{
  "n_layer": 9,
  "d_model": 512,
  "n_head": 4,
  "n_kv_head": 1,
  "head_dim": 128,
  "d_mlp": 1344,
  "vocab_size": 37674,
  "activation": "swiglu",
  "norm": "rmsnorm",
  "norm_place": "pre",
  "norm_eps": 1e-05,
  "positions": "rope",
  "rope_base": 10000.0,
  "rope_fraction": 1.0,
  "qk_norm": true,
  "attn_scale": 0.0884,
  "bias": "none",
  "tie_embeddings": false,
  "parallel_block": false,
  "extras": ["capped logits"],
  "init": "uniform",
  "init_std_qkv": 0.0225,
  "init_std_o": 0.0,
  "init_std_up": 0.0225,
  "init_std_down": 0.0,
  "optimizer": "soap_variant",
  "lr": 0.00388,
  "lr_mult_o": 1.39,
  "lr_mult_up": 1.42,
  "beta1": 0.95,
  "beta2": 0.98,
  "lr_head": 0.00587,
  "grad_clip": 2.0,
  "warmup_steps": 148,
  "schedule": "wsd",
  "decay_fraction": 0.311,
  "decay_shape": "linear",
  "final_lr_fraction": 0.1,
  "batch_tokens": 262144,
  "seq_len": 1024,
  "doc_mask": true,
  "train_tokens": 1198000000,
  "steps": 4571,
  "dataset": "wikipedia_en"
}
Each number is 128 + 24 x the weight over its row's rms, rounded and kept within 0 to 255. Layers, rows and columns count from 0. Numbers have three digits each. The size before them is the row's rms in percent of the matrix's.

# layer 4 attention key, 128x512, rms 0.185, rows 72-93, columns 384-511
085:145144150134130125123107126100139099142152137161105108156132076125143136087165115113089120108139114100108152128131127181178132093053111091091156099151168108122144122139169120182161146100171150151100157169122116160137162117114122126144074152109141125114138113140136150154090140157133158145118136118139138134111100139130130144101101157128128101094125168124129130106159159118149132127168
083:168143154074128108111096151131139111154143133125165128131147140141107110149129157148136122096152139113141099142153144114118096116135145134113102174126154166099125073177145143176145084129110096135098151091117161121104159096128176135123137160155170160127172164110096161123138128093141133101105092121128160044121131115179133106093118121111145093115105135121106124142093145094122123144139
088:120103134132164105177124153106136164119139107129098122123177119121118121099094071100122138107134102084136128129099175151108127190145082144134134106074130137096176145117098149166106189116119172122094102162158119144146174131085130129163109102115161125143096148122156125129114114167153150136119150133130122105147097111163143113164098100145153139128139132059095115123120100135147111138147
096:108165121121134133106136119142121090107162126144098146094128175108115137106159101114134151105150158126122119129128129138131091107146114148174117152125114143071111122104118114056137117166150167171139131149128123134138091110138136108139144196197104141154127146158130162104094117117096113123172125140101162079131141119153113088088114153136140134136153109127165141115123163122080133107113
098:137166129147168094137158115089129109094150124109103140189152141121137126102134125126080139121135142113154171129126143150113107125131133124146120118165097123166140063157129078099115122096122161152170110135165085134108131109127116084157154062170142112130083126152068139154165104144141161143133109113111118133140124133129144130106137166122140110093109116121104115132160126134203136098140
098:101126150147173105134100124089104137093164098128181136108104105152098159130165136126138147136117112137136129141186118104091129123165156088128074085175097144175155156105111137135151134102107171114122137119157098144107129040098097130122125143079118122151128144134097136132130139101122119121129100161126158131144123102090153135098142125109132109119136157116138130136096120131176133126159
101:077110112106103121145120118116183115087136098122082129146141125101130121174065150113130144122157132131149120124095107097132139109111135142118126141119154142113140151147126115085117066127091169130102118133117144150177134083166135121128140149129137145116128084122124141107146123094125121148141118092121084123107132127105136199106142118171128106176150106144101126144145141149125141071094
104:188156131109138136125151148092104155098149177134168111118145125112161146164161155153132090172152060117109133137128096135093124134136144121107132087122095130135149121141074113120107076132114111103174095107134096148116165110109154107126081161119127111131127141089137114146148155115132126103090103130136146115106124146121131164129116119114105173125163118111124110149122158121077157162130
089:154104115108109148095092090142148102118103116139151093081132151118151133146106153130146118119119190137111155095116140100125133111149093155102172142208153092128100102125123127143137132107158124116125102110105106096133119152120148098094159109163148157093144144151124116086144125146144149112116103162083120112110139073072136089190141141146128095140100104134112140160161107073160165125161
096:111125140147140196127115094149143120116105162079134123111170110100136130134136119115140151130127110110119112118124151060135107089119141113157158143140127119142119178124161135150116134154146130128119147123112130155118124119107144142132121116160134098121101136092153126129150089121138139107133136140103134146152127145120168101158176111119065168101155114067116099111132122147159144124181
103:079168116140101088170148172107108123151128143111164131135142119143125154135130067137174110169085159103149132116133118101113130124142145117127127122155133118141113130107140112164166157141170106155136093154134084105115120171118147144134118109090090101131110139112126137125160103159155120142138134090115132105141135154116165114133152133122129059176122118153133166110145126119110105097147
103:134085150109151125129122131105181149135118123117153136102113130114144159162090125144127097151144123086106097127126123141117107173137137148105095099146068108102156114079096086122102131166130124166112172153102129162088135119144131130108122145056093133117112118117132151133113163180170135131141095139159150157163097162095129081167124105117105119122134147167133104080097111130108113136146
096:167122119120150124113171107119127147085097181153095100162094081098161146128113122106112150111136101195129160108132078163132101124143152118109152108135142123141177142115175126185070118109143128106118142126115104145173098119130100102118159161123156117147113134118101154165137144150133150153164152123124097111134123128108163150140133112148187123130106124116119176134119119133179177084109
103:138069073100078123146134088149107121131116124168159154083130137099116111157121125109140102100140099157163120154158110155112118088090157109120139084142130102144117097138096158130111179121146128099106110116156102121148149114108144130137187092109172143086149110194121116176144112112076117147135118107138129119112069123130119161142135118115122098087130139176127137150124112135103159136081
105:172137139116159145132128089158099169128146141162136110118096170135134132129156168131131097174125152094190131126144118096124161121084151095157061107102104138101108180135145163116077140159133105111141105118119127150108139135144100121162136155114139125131135141158112104136106100092112137103124147153082149133131119137115138162119144109114142136148116119155096117127164123142122138137154
103:128138100099152093112113082162146114122160117110152123134155089130111128108120105148117117165102117133144120118133146119110109116150098116099099139126117127138129155124127120108153091132102143107104143099156151125103181151136165134142095148099147120127116146161149150153108122115106128146116107159128182124112122169144170131166089126134155158122120126158089128154158145156162190116137
104:154111131188124172096185153107104089138155107112141102120120155133165153108116164147126121121153119132128114136093098117132093134147118131130149109158102125107141151089142115118134129085137105123161109127127131136129150104152143147124172123081130114126127131105121144120122140159112093091156096139110125106151135093129156099129157124103116112143170093131114119143100147107134122140093
093:121117125139147136122133144107149100108150122129117113176105154107076116153158137165130106131173099132125096123160123128107117141092148141116081162083090108108119123116082133110145134139111175131110152107116141104125158105130106084090124117139121093105146128108131108127133109154128147132151149151136116132129149169093142121141131142160094146150159125153151117117139114117082132117145
101:114130132141100115105111138173103115125106146103155116112141106102147099115143103154125161119120123090136125143139166107147146108122126090145107137112132079146123134115125137136119160161161150110122113117139163095148139084111149094125165159124101131094194143129142123119069112113138118071129152169135140164137160110133113161149145110158130127086082137130119112123189143129122116128151
106:072138112136109176092122118161128165125138101150146159170108137170109138142114115105152127122134120110120152124085110143117142157092174158120126148081134134132191102138143183130149107086094110133130131096171144138139138136104156098141134133165129165137112105188120080146164148133130105126124111137138143088164139154115126122149121166112149165151133124109164150148154110107180142143140
109:174109125140161161108098136122111110095086171152141143119127140134160111132100128160124063151116087102144098148089095153157154113148133085105142095091125143112138126135116128136110150107133148135151165122090120148069166123128116177106100128096141144166132133105087111127166151112145162157122131114099143125172142124111128112137128147068111135127137149119134059108111132158151143116103
102:177121166114158113116121153114112136140163106127126181158118108142134128139128143067088141095123125143124084103076114066127124107128102114140070109109099171110163086163146144158149130088109140100150140163096162113100135126162092112102125140133157103151131156100129133153129150136101086144138123135128114148128122158125183117130153101142084136194146119109153100119085132122146157108122
# layer 4 attention query, 512x512, rms 0.213, rows 73-94,201-222,329-350,457-477, columns 384-511
085:118145124134100119154150145137119168087151123150119128130131081130147098116132084128108113142129149141088098092079131135128144099147122097114130099138142157126148163126092077137112136152118133135151144128142107116161103151129138092135065115132108125129162127147148091126086109139122127143142137164137140099154156122087119136099125150165088073136131140132150103134078119110148136148126
090:157131096141119136192115143097129089174138113110146113102126135073125120100136131128139112145188103132115178101144105121124106143188131099133133144079147117129131097151117135157130114130143116150106101121169131142143101154118096095134142137148145133113079104117117144087164181134091076114135149148147139129143176113153147131095134116095119168136119163108122132096108099156141143125132
092:152144128134170116118115170148122148173130142141149112111150105125167103096110114160097113168110114111138143155120099096139144126125145113133102141137156111093120129125110112119136123060164066109123130141129125117122148131141134104135158117140088114081150103095130150153104113104099109116134139113123100140146110123156137163157110143158118129129120132153145174111129143122161136086140
091:130161103142121108135128113128136121172098125154137117155137137129119120083126064100125147128125110108122111112119149113138163142133132149146125122089129120162087088085119115177149132112118147131062116148114101143118107132155140100075124116131081152088155107119155133106152129140138103110159157197114124131113078129151124107102088099128133125149162091116120105104122113127128113087135
096:135086118127135125109142153121108143165111112101150122092146147134112131087101112112154146123130154162128110168134115151123115134124117105140139131149140123119149195157146115152128100203139108120107206100119127142106112112128121075098139086093138126123092121106139132133126142121086127164153097106102107135096139118065145109116137158088135178160115112139125165093105139108127133175091
100:105146116151143155156153147117142161092124148118126099120104131124118130149134094119112163169155088094122153080116108131134164166134112096158120139064116147121131140087172117149122163111132124127115095124136126127126127164137120146121132148155101157108066092118152166123091136131147115106140140127107126130149153137146084136102137091116136134120109156146120141154136117141108132078119
071:149135109138125157124160135138153092154132173120119100113108118123128108141133117111117131159111123146085126118116127126149124081148147076133129134167141115142127126116140126155100132118144141119166098147137070136141167160101133134120134124147123075140124116107133132125107143132150158154119148132087142108113134147097150130119137140098111143149150134162099100116097125115118100111140
075:120147109140104126151113114094162108139143112163165133127129129137100154124144138103079085140144111097116126148135098128124155144077123159122115113146136158138147137150114129168144093110092121145123137125081180140177105130081120074176115120105128120091125090169104163140164149124143133130141099147128120099130115089112134139183146179106115177104161095106128129161108128137144122141131
080:146102152098136161131077101137128106094140147125144076110105087143117169156113207142187129153079090116129085176088130103128141126104164121164081124136093132146086125129140126082109125135105114119138096124115147123158132131147140143145171130129174147155145136124139155124143099135151140141131139095148117108154126133132097172129174156138149135124113122117106153127104117130099122147135
087:108105161108153084126157127150112104127109107120113091129128151105144146085174157130109152118151105138128180133136127179129101130117109140164125117151141137114119115151089136186113132141157164149090097116126123135154135115121100120093123133126137148117111167166094147138104119100131142099115178114103175097119149144093132087118156122098138167129092147122128122141147120185101078181142
079:155139106093148129163113163129135127160142152097137125087139176121146098175124135140123120100132127177149138148135150135098138140150135104111136156081133153112144165121151146119104163101194155132104145165139144131127112148119176163097149101151132150104145097138144115153135149117138169133120131106129114147116094135109177150062094161144164106134114111130112121139148135095137120113141
081:159137179151126100131132138170117115150148141125104156115147157116129126119185150189123140089099135133138126165096145131117150063093137134147115158143128138133105152056128173133089140121137098121122123172087134128136106137141136112117137135162101123152122118127109122135143128128107118146130109166175136140135113108090117160154115143143166129147141117127110131122094158124126140166089
094:154176139101157138146165088103082143087131123137131130150158064101094113136141169147154071119153130144152124135134158140156115135171111100123132120132118141094096135110134135144156106131123166127155164110105161142132138114113145179179131131132098157188177126142112114133104100131162123166120111145166125167126078135166136102160130134127171129133107169134130100135128091100114143095113
098:125173165124137133117176155114114113157086112141118094153154154108099117131113127127118097117119106089116116113147063161149128107150134088149106134117124146119102116087154083123115144117138112114074144135150143165147123189159151160089128166127122126088129106144139120115128147158132132102100122133136122112102151128184114127124118088161127173137145157144124125155155183140141115096105
080:115107080146117113074092151117111148136112164121129154118119144165137128159162116175178116133150139124111101126092141139136108144131133133155113129096103112135064090160140092155151118105155100095148098097126098110112138142118095130139129121171128108164129140132148120147109139158162111123132151093142156149134135120125118119131133138124143133140165100150171131115157130115126125136125
088:109132142133136102090132078101105134134162110114105123078118105087142149131136147113143079139130105118123149119149186105166147138096080163132098118099129130098117144117118186130052133145167122108149130094130126104110121145152112091128121120144117168114108136178131165131108146132136162143181143181149127152124110108098119146111112146107142146119099122137181139151114141136156135123116
088:127134090131147151081106121140130191125142084151146139132147101118106140152128110136079146127145082161129144156136165111119134145126148113092129140108124148137161110113164099126131157129158129080149085109140122124137104090111141116099136116117105093133156142125129089181151161184110149131109123144128115152101125103140123132138187127131166114117115068135099140172134158119137156160159
090:141118138149131113143177162100135150144141124144120147130112121088094121114167129108129122132112148109138151209098152134149135103143108141128096090132126151154140124113118174092103105135122120140123101156117149081147128098097160130129167150129121162100142142135046107118165120102155070176158148082109117153151133112097129110160145113056146125144104143130108156165140143167159110130108
093:082135159137098138136117137123129162105120108162137186142137119107098125132125133133103137110155150160126078143141139132141112143135152143124124144149105107129092157145135117131121167151156149137152170142132110127123149149117107123112088114149135112127150159073133140149141123154104155139126117146117149169093114133090132117135164141119105088129140105143093113091171100148106118154124
088:068133128098152149097142141103119186147149139130150111182155172108102110145162091151157167167110170128127153121110121077142123118127137112127134147107088096121123140142139115084103132104135159122103092153119136092180130130152136140124137106145147152084156129144148134162119143169186140120123151159106153132169142134120119181128140085135138120137129118123172106125159160144036179123110
084:145098097129143100128150095103113091128099135133146155141163109125097158125123109136180130122078145122135103137108119142125153127132155125108138098148153130130119106128113132080115161147112108117119121144114120141164129109134129127098117133152120136137167146118099158117127147103176134118155151062153123146128123105169113151127159177140099107108116132173134151117114116066124122123159
092:145111121101117144125130126092136145101150109117097109119171091126161168117152147132112100160147090130138155181101124137112124123114191118147145149141157140103155146159111151119140081135164106123200145111170116135113146186115105164142117079116108132153136128152135163117109121142174121107111152163150136135096120160133128145133126102118137143132169138125118124075125153159151130118136
104:105123154174142113134113165167170110081121083147101120128121115107118149151141130121142152096125155129159127137108135095102115198112125159108125135136159134079152141092089165144116095127108114130123153144117135100152136108089147124107100156088159081082165113120109111134114076134125099098161150118192145144113142138104147153143109154127134146157103111153150128114095142127123080111099
101:082148123139131126140130149109159127125077129151122162152105162064120159138123100116128121115116101111168164110150113137151131080112140138096123089123154145123119165154116159161141105150108150135163150102096093119165100173101151121141078149081121102109128123122101156113127139132118148128158150066142118093146144149112156133124166143137106127159178160140126112135081122154152101095104
107:194091141149129157118140093158114120156146120168113138118145132107171107086151123132100106173147103129175125128130162142127138122172197112114106140135107103132139100145160123118125129083115111084098181110154132103092150113102104142128139096129111127119154160113135153147115151103131118122081146111099103138163136126112083158130124127139142099100148132082107123108110092147110172156184
101:147102090074165108098116119167144194083137121103161106101162135099127154121108134115142100145087087141142138145138158114141136119140120109153103103113153098146111115122151136140157109120114124122101150118119176143136113165171084162085149156169147155110101134131150143126144110159143126108100108198143147115110114138137114126144105115104107139120114160121089124100103094155140114093132
116:150084107145150189075130115129127143140135163078147073106149135137118131124119099149099059142100099135099095159104137144123133134152155121150134133129105128134160185140113146111121111131130107090138185087128157111148164150111129111133073092207116155101153156100122127122129121136191116135146149111113099149086155143138109145148104103119109184125124129125092114103110126113139111156138
118:103208126140102148177131138086140124140135182165112157117096132116081148139094123159114138118131140125195125084144088129164127149137146104108128097107126131124163147124149119107103178164142120169116163139095110130128101086142092137124132136160106140113099142110114165136127098145119106088143126118119151147144134138152191102128094138141133132090122185125141127144118100147127097149169
096:085174096129115092136113126114132145099101125139093167121134156137136122108120144142145120106088144173150144089125136169137160137156091155158140123114108132113108116117106119104116137164176126144185170120111101116122086131149130112136148117093111141112104120126126183146163103141154136129122124154129142109096110140131159127134164167157112090107129170134102124089170178145170101148140
091:120126130138141102094105148175113118139155136154143161094102149128104057129120102100146121127139160086104167121127098137136126082135166148108154151091155115110124091112162118134129135106129138151120153143098110141107101160128131147170147077124114128143069069122137116158116153145111152137138118107157098167110132122145141089139098180118146134143153114105114143120120160117120116114153
090:088164147166069106131100090091107117113089133153135098124161184123128155171123131131093090146143153131159106133090116087140120116143112143146123150148112156094102142163126129116122096167134155145146161138127116117093122117127140109170135134146110125148139117146080104129115077137146136143089125104118136095149141139187135135144109122124108148125165136092148111147134146106148129133186
098:151105154099115103100131094149139104150113158091089151144127180110117141155150141128113138122180151114083140153138109091126120114135091134149138089105121125118115148124140145134156111122109164055117111140147157096128147102114114132120144165153173135122104137141140098123143189134187111137116156131136139099139140156140141105146113156129136149103158155145100135105109150117157128110084
088:117103134091118142142131139162144113131100108085124064173122100158143123144137141169110123136112114155126156121123096137139130141137091144153119164119110127130131126120136139120122073093140119106110142105157109113162118117142180151130118106142112110126178125137147139177115114131117126146084115145147138115104095144163078124082129133143136132139083139131132138072155072137133108104113
091:073138130089124085150097135145106158108097138169099143148136119097123174098091145143125122116119149135118111130130158107125097145103086142144081110145151167100126148093091122112151144132151142127121135148144104146116153123144106137083145148128088141140136132153209121120115173119094130064112140129146132143125114094072134132115163127154098104145099154100109127122174145129119142149118
098:143127136135142141143120106147142114156138130128112123103125158094092138108138162140133091099168104174164102120096140105120124137136107117142119112155076130055108141087123126105148122189112095109159137150112123142139129139104122122133090146106109131152120170119132128114113103104125177146144074161176107119145104165110151153134135127136122127111120137101180121123088120154133080137136
108:107137142123113132103137130126132080149080168127096140154128106088091122119133123131120123102134115052144154089111096126113090113147124116133143153108137133094074082105151079065134107131138164117096160167123145136135135148141122153095110121162129124117120059172145125108159133132123114081164147124105121123149186119158104122169143129124123174114173113167172117146161122151125135122122
088:086150097113114145143141116094167087122120105100105100119163123116145115140115136143179129089105153100103109144149103078082160130190144174120097124105135143097132112159155156123101119132136125122095109105137171140129130142123137162115133120113125152165138155183105090166079145126172095121094155138161089192125122147122083192091122119122149109158117061150155117139106141114133138135112
095:156121167103158132134127123107132157136132161129109148099127115106114154132114164153142122125078124099075111145091157128161132125103122139110112133116144152165177060162136093103128090188106124121134134163115130105119098122071156105126116136135112129120122142120139155091173184151132132138155178113148128165099126134136145161151102161133089135081189110125133094120097154144093105096137
087:091102128158113152168143137127132104122141093144124125121127168102101104139140127110112142118102112120161126134105111117112104117096139116127150130125154106152158139142168085122103127135105133151139149104184146125104145135133147148122163147150143161099138157058118087114142122125143130114147103134173161153114133135096084133137125129137157086141064158128137134140087143116114114132152
094:169120097123116137159125138099138128110127113122110144147109110132168152136120110099135155103034156177112139115137132109147136130131108136144122122179167152110088133161149194161127076116147154101126116094146143164093166113115142133117127108120132164134095126131119146136140162158092109164170111117126159113141101138101119152105117128100159165170083104135099080158102113135169116148123
098:154123159152105125150076117092121116123034144110135117110121120144089129145126155147102151097128144168148113156134085150171143086147129127133087140142149087125114141179144155120137205128192152101114126140141152139135138147179149161133131092141147126138114119116088083129136188082116154177121100134125141129129150122121138140129149109111073108128108106151129113104112140141120104167126
099:133134103171104132058131104145098128124056141078122145165159078134131141137141078155139149125149136130139159103135106123140145157106175096130123110140148058155131112174108097085113083175128133101102090121153100107112097145138081118106108086162139150142124124130134144163151143149159123133114164141118107126157115121151120114126097119177131112133144092133125139162174151139133171123148
093:100162135146150119114092137122118133106144119126115102149060121116116141129189102120146126088146185131123080121081151125070150109161158137121165108128121127136113104070116112090093177166108102122122088141140129158152142097077153150138142139106132159156136137136098124094089108147090151105128148109144141140143145122113164135147151184131140043125102143135108165136107114135168090091097
100:160159114123119121133146131068115108150137147110148100085136119123148117115150115076207137127110143094132148110082138121109131142099117169113133155159147099113172143129133179103123116147142151121120125089164129144131121086104132138125099100149147128154102125131101133100134094172144138166164147167104145128142091129121089127059085119140141098158126142123134135100122165147113156117142
088:134129167148133155119114165121121175159099142130144110149080127152094149126109134164131152115135117166130135122088122120134131110159083134164133116144110113101118158138089152132136109128134126097111111118138124085100164087112129142135139160161145142168132085146117155130062157114114126141109117133105152128128108128116130138175098099136122076126172108090107140142094149119112157107156
106:084118130134130127118097108150130070182134142179128130124121095117120117172106147155163154121086134138193105173144150122130141093135146143138143122106134093159100080106144108085128174135099116134098084117104131151114117066194123125153135108119139131117084131125112126152139108080114106131100149084112145110138142092122120158145123109100100137146132123118106108157103149106151125148097
107:119139133123157133110082169146132078144096150122135119115133151119139126105120118156106116109131114083111110137146149139102150159104167138114145146102089111156116105113123107109150136106125160136139109206136120088133096138150155146131077147116124124118147119111148101163158130132112090139115130116082120170147085125092118096153100131151117117103132145150127122128170177129124146090105
106:125115108132151113159112123109143128115116107133086127150106076151124115130111172117128121158102105126142135150111138120151179096125154148131130111109121119107082137127117134104151098156105121135136120149109135113102144133099141141110108139154116123156118174132134078144154115143092146143141160094123120167145146141118123161087143108151115120112107135123122131103148147115071102178093
086:131106107151106109139124139109118140168135125162151162082073083107113186085117185103141121129112090133126125102171124134117086130145150115116112130176153044144152098145103079106109137121106161096115092147118168127157121123114157131135095156162196156108152108122153118138126156120118112151113126129137119148128115126113139144140124112130159171132131086115165098121175113111144145132129
102:122136132128131132106133189141094091114095114124164159118122138107096124155138122128145145153102158099137158110150092135122132101107153124125097087053084105141167128123128133112165138142169164095147140130125144145123133131107140114145086130212147130145117095137134116148196142114144148175148123107120126120132153147107115112124187094147147096133093169124121133167102176107139128155121
067:115124130119154160113126125127125125098159114173090085121103130115143160135115147163160084105097163091139101141132159108121136143162148115158089099134114132089164168114114125130140106157112130133186112158118099125116132174148080156116126149130105138056112123127130140163111136154083140134135110164125173135150147135144137119090138117125120092168147087151140120099135157126165133134134
084:134154081138140123121183130145106124145127085057137169164105083115136118121150146091112113106150127174114133157102134125128129166141147114102110128120127130197131112132138110112148129122145109112141218149181120169125116105176157109192120104147067103128142116101146114122147115088123151146109131109083122131102130111112116140143119119087099146148177126131084123160131129136121158110151
086:130148150127103137124120113161139137152084106112095131124117121119148090121075157103131112120141141126126117179122184134121143094132132138089141126127108099123148115111119144156139140145112147107118153108151161156108138122132145156097120148091150157135119094152125155105163077166123116184120086115125142178144145135068095142115130129128080153117127105180121102142135093185117127130132
103:116118143141134120117138125094109141146116136087146118112148146170124113137149070170144133153100145131144151107128155124155125123121148132159120139153104110101184119146174130160084124146109091153167148120106154126117143093115096174120033116139127130132138140139113111147090101124117079111147103149176147126126086145150128137143129096112133166118106092154139133134179124112119137176105
088:130120126090134177146112119138129115101112106103150120084108150091120163114150147148117170150141109135131131135174092097125182172138107145108144120146100116142130126106145138142121139132137098115132113102112138164172113166146109109120185118108118132127113094130137120176124165085112129073138132128150133102131131140141131165101125126095126121159114113119104158081146143124148131136128
078:125138128112081116094092118141123092131107109131069122122102159106142124064108166121134155123130138129130110159154128152148170108111144153082168136137121137105102104073132158142149135125106121124155111128105137182148075156173130144112142099127118139080140146123123110113091131150130120193144179172157151086131128111076090139148096146132103167106135130138186102148115151120135166109108
095:123155121120138134152147133110096147146102133135177135105160104115128158134133123175118110154133143124162111131092114103131108122165095126122135119171142136091152121111120148153130132079115084113127139154078118121118138149090142132142118148104079172145123100124133151141147126118088118080141147135135121198148170156139166148081137143086113091105149156148119140089127135148126077146130
106:098093085108108122076148152139123148116141106107110157134140165140093128133151124118109075129167090085146109109138121124128101088099181100135170133111116134157127131157138159095125128120170106104148131111153175135099123100089142114129118129114115124148126162108115129158132107150122142152167151083108093151122156150136099083118111160068134119140125146132141107117142147140126125137090
083:135134127080137155143159124116124119152122168140140164155151147105111207129150155122142141135118138118123124137075141169148164134119095164157131115143143107119135182099133111099124137163126115176139148121144140129129137149104164148193107108104073143140136115106120139112102134151096138131135083131100122146127103128151148207114078166120126119138150134140131156098107118117129169126090
110:170141117123164130153150144139120145157135148082140150164173127146134154126158115078161105123148155170159108138130136124137158132117129085126095101136164117130107138160181137125111123120138115122143137137121121133132124135131125144175134131129135118106116128106100137139185139129136183078128090096121109106125116149134129153107107184096110139133151111147120141146139177147091136083116
095:147090099159142121153154140102147094142149111145183143131149115158183110155168142113118153133103142129175153168131116155119102134096135152108112159151147121141088096160107145145089104100071140162088107124124114100108112115117147144095113133115143137081110089118110135130131133124134106118145086154147168133150153099143129132130115126106099109141143141135141107167106129129142145194160
096:106110157104153089133081096135098170094105170150109149113131129089082093124095155119090129132178134113106108166152143112115078100075114126145111121142130117158121114144114107106125107160182128094147123136111142128149165137142132113142148194129183196115100145163110096161168124108093123127135145133174141122129144136168143099088142142168150089145089145123128136116202151131132141108149
115:100075131107147156132141137131168141138094157188124136144160143124117113143110177133137195112143141166129089138122129140161082148140072166110135127122107101155109084175161088190125186082160086126174176085162079149115116101115137164124148139122136104119158156137138126130137111171118093137110114128128128115116137115145173137104103118139111140123160152154185117104135127100143104129154
098:099158126132120161094137142149142127132134095162112089089132118110116121105141161108132131159109109096094115104162161123112146087141129138150131133104141126144127115139146098142170100134119110081094120136168124124124126062104099143161107114161133137144146173148131158094109128106173134101154134159094143111157135124129124137165123135120106137149101151139088111111137096107186112136128
101:124143113110151141118139135082129174149148129149154143150145154122176127128168169117144128138134131149149150158122105129113122141168130139108143129153142105155113126137096098149127162141097124182095071135138152134125125128216083144100146137139132097081099114139147100112107118135130164107137106138115123128157118110142135124124162078121131156154111123116123114126138127139136114132129
106:098123120157103135139107165192127138139135113115117141097114138098143130121108145119104125096078107138099118134144118120129143131119162103123117097167157140129140142130116106060121125122160130143091130158156114080165146126127126145109108160132095093080110081168123125120141117121094109133133133176107123127139164097118135137161112121101137148118140124158125145127205138149162133134112
079:149153154199147122141097117147138139162147167172080149175096091093117143144140065163131160134144158116121116126116142159147117124121124115130125099142147171105119127098163147084119140149136135164106127103110083142090104166153144106119062110125088126096104139103159119168124113158112135090114095105104153081125096118115121138178119161134121142132119172106131083167158115147104114112129
096:143157117106185113130148106145136164105151113155140137140141147130141105133105093137137132110132161157136116102147105100108149131078112131089135093127129108125117154126162096117166125116131143118149111173110135134139096107130118168101125098156125118080146122079142111180147081097143120116102102093129149125160111145138139099156137154149154108136141129144107132060140170128108117092152
093:149134122157106140136113130097101164093087112143081135189103137149103115145104128158141133107138137109161138111099118137146147123119121129096169144144095134144125122117164159075151103087134114142126098122111110133149129122072182165163108094126162169130106148100147116119143127128145096140086125099090132132160121106137111097148092141158121116121119145103144118152141119133143067130133
102:142153086104141080129174141130127110125161113119131128118152118075155120149196164129092114142102144129120163143175115146092110091111078120074134167115114111139116122136132093138138101100107138087123090156126125167070090132076145162143122120118130149141131156114151128119105107065177116108126110147116166101126142131142089123167150127129143098151141123189130159183151113159113144093097
108:125079114143123085107147152109091140114156143110145139100112133124155105125160132101106079103120094115118148155166119115142119158170144135126102153145167135151136120110102089083090138105131145097162158073154096149146102148142130124084122148131073110133132129096128169151106137103160146174130103182128123098122157178133090203162106106083096160108112143148132163146132130126124131122125
104:136132121101146134101132161117111132120148123150159172134133106119106089129135107133143128068113127144099146152107110119115167127133138175116133129162151101110117136124093138164116134140135115144132130136134188167125173163132144116071157135137116099143113153155150135088140157159113102129115089104176112101119141155171114139086138120129145108144134111125106104085135049115147147127184
109:109140125095128126186123116155130129107141099098096140149141176096127102145054116138152113098126164148156131088151122140123136120080085133131109094090162138133109112135097109126144138141112132126106127142109138125089082149114124136141149099112131115146124126095089162129104068131095121130165139106169121113117122149103138127177116158158167119125110124129087143118145179142111055099117
084:109066153140168123124085132132138121144138082133141134148125148103178126136174092097159163111172137147158160137112099128098147124102113147107083124122123164151157141138150107105166134127152140147117130144149137123131138146186120122086136157138152137096108115124128118149132139084115103140135166118116115163120192135096119114045113124096120130169152103142104167152118118105132097105151
097:115132123135152094143125075148138135074089116132099120171149118138145099109104108169123148129173169106114145120171116115149097130098193137110149185137097132115125125115118172159160111131120123114171125160129133161132136100122132133161107139112134116115097122165129122168144088128132159096118154091110128133151100144163128083118151084153118077128133127124129121113121200139133150127125
110:107106140117139096151151119144171117074128105082141132128181162128156127131108123124125154122107142145136154142135138158131179129095160162114134111080148139141121163135077127102100069114147096129130143139132145082145114136120112118126120132112130180094116171118115138159109108182162164134138099077120119123107156121143122166148180150164079123131080131118108086142138122109152111143098
097:110086147145146104154132140122161125101113059115151109151124125107137132125123116123161130134155171151147110091119108116136121122125112174151143136147092115116134124106125157094158141144171154128080114139150084085188111137150133131157100129146086169136137123111148145125106124144141133118112132120133134155147132135092125142069174146096123102107103142106121126105136109117106131127149
105:136126111099093104145156115100123145099041127174090091112141121161137133093173153120147085155114126132097143129145129116105108121128106104137122146148090158173110093145148133133124144139145127105099132109148114075104134125145126159119110137108140147141137083137132093151124136100167123128103119134080120108103136130135128143150102106095135161074141112139129139118116138149116200148152
111:104118135118147124119159141164118147168124175112039170114070137140113113141121120130122126115133119106197095090125088143131097139135160109156080147135126103153140130106140103071156127139125138137160156099127089100102118112175122134136105110131150125095114109174124171135105109127178124163127148133092141122134122104122116167164106082133145104161109151091113147139179197150173072139114
101:115140128134151110154108139126171112140142172173112175134108160117120168078088111125125105145155142147092139120139114086102149168121107115106112128092170105122115083116157107118134130140127142137134151144081087121139149139123103108077144145101097114120111141122111172120153136123073081156175101153178123085167155173078152110138123160146092140167141130161144141120130116087135134110050
110:128142140127092122134143121110110140148111115115105194128115126147147142151102102150097122144109097152101142103093137081157096118129135160099144131106154083103149107118125079159083136100126142122157135123143112146113125090091117104127133135085113154098129147072137175097147116152135066120126130123118133125151146119126113095118091112140143121129139123116123140109122178088131170108144
103:115159112067129131143143124109151131158104113203139132095148139137162151150089151113120119101136107102075139132145118149124135146113112149121090128115178134146142141113117073157129104151115163128112103122111117096175135146091116118097141110129143124114148130147124158130078133158125141117139155137122096115092134146125130113143144144126126120136121123162091129100162140153131119094111
101:125120133115132150156134141140134174120149088147148156106122141137095119142102134137125114133117163139161103116092076112157172107072129137127139087162096100150154134151175137113150130151122161130141167107139134131131155086112163111135115128153113108146124110135133147132140098107102109134135146096117117135134092158141117160130108133161139161105150141105087130168125134143128114098144
102:142129142116123119103133125112126143152146134107115113156107116121124168133196194115124110142137138116110102123135033164122133101087173101180121143164115109084119131184157145126122099136108164142120084095130156158087117102129153124103084069145104167146147127115167138139101129137140129131095129176125116124131114116141109127088130137137163104133118111106124125119096112141131104110130
102:131183140126129096134143115114105124157081098097153141102118133174108109133156112113150130129138131122111150119139157115100137108149125171198132122158108163118095127105128110173137104137112136146126131109149129116153107134120110108042057125119133130153150142138117117110112151118136139155129075106126109124119139120151162094119123168097106151128142131113105095073151145121123153133161
108:119109128053165116149136119123131110108153110134124102137118130139116138155133147126127163125112149154147124121146146134149111098129103149124138119154127145135111126103106114122096085092164106135094127162107153122137155124113100150099136094101080153078102149159095110147124127117116162130131116137141123159082182115141183155096138137158126133132156111151107108077125159159161149102123
100:126136147107101092160105139119125133105147129140123086104171104133182127105162175138120124108087129131092101140135127122143138151153109114134163139124128162120122108122122173123095088175127116117126127131166105146142138114132145139174163131164159156161177152132174113144122112087144114144089158158177139122141140141154109118124141101114172108148106173149144119107166130147129156180132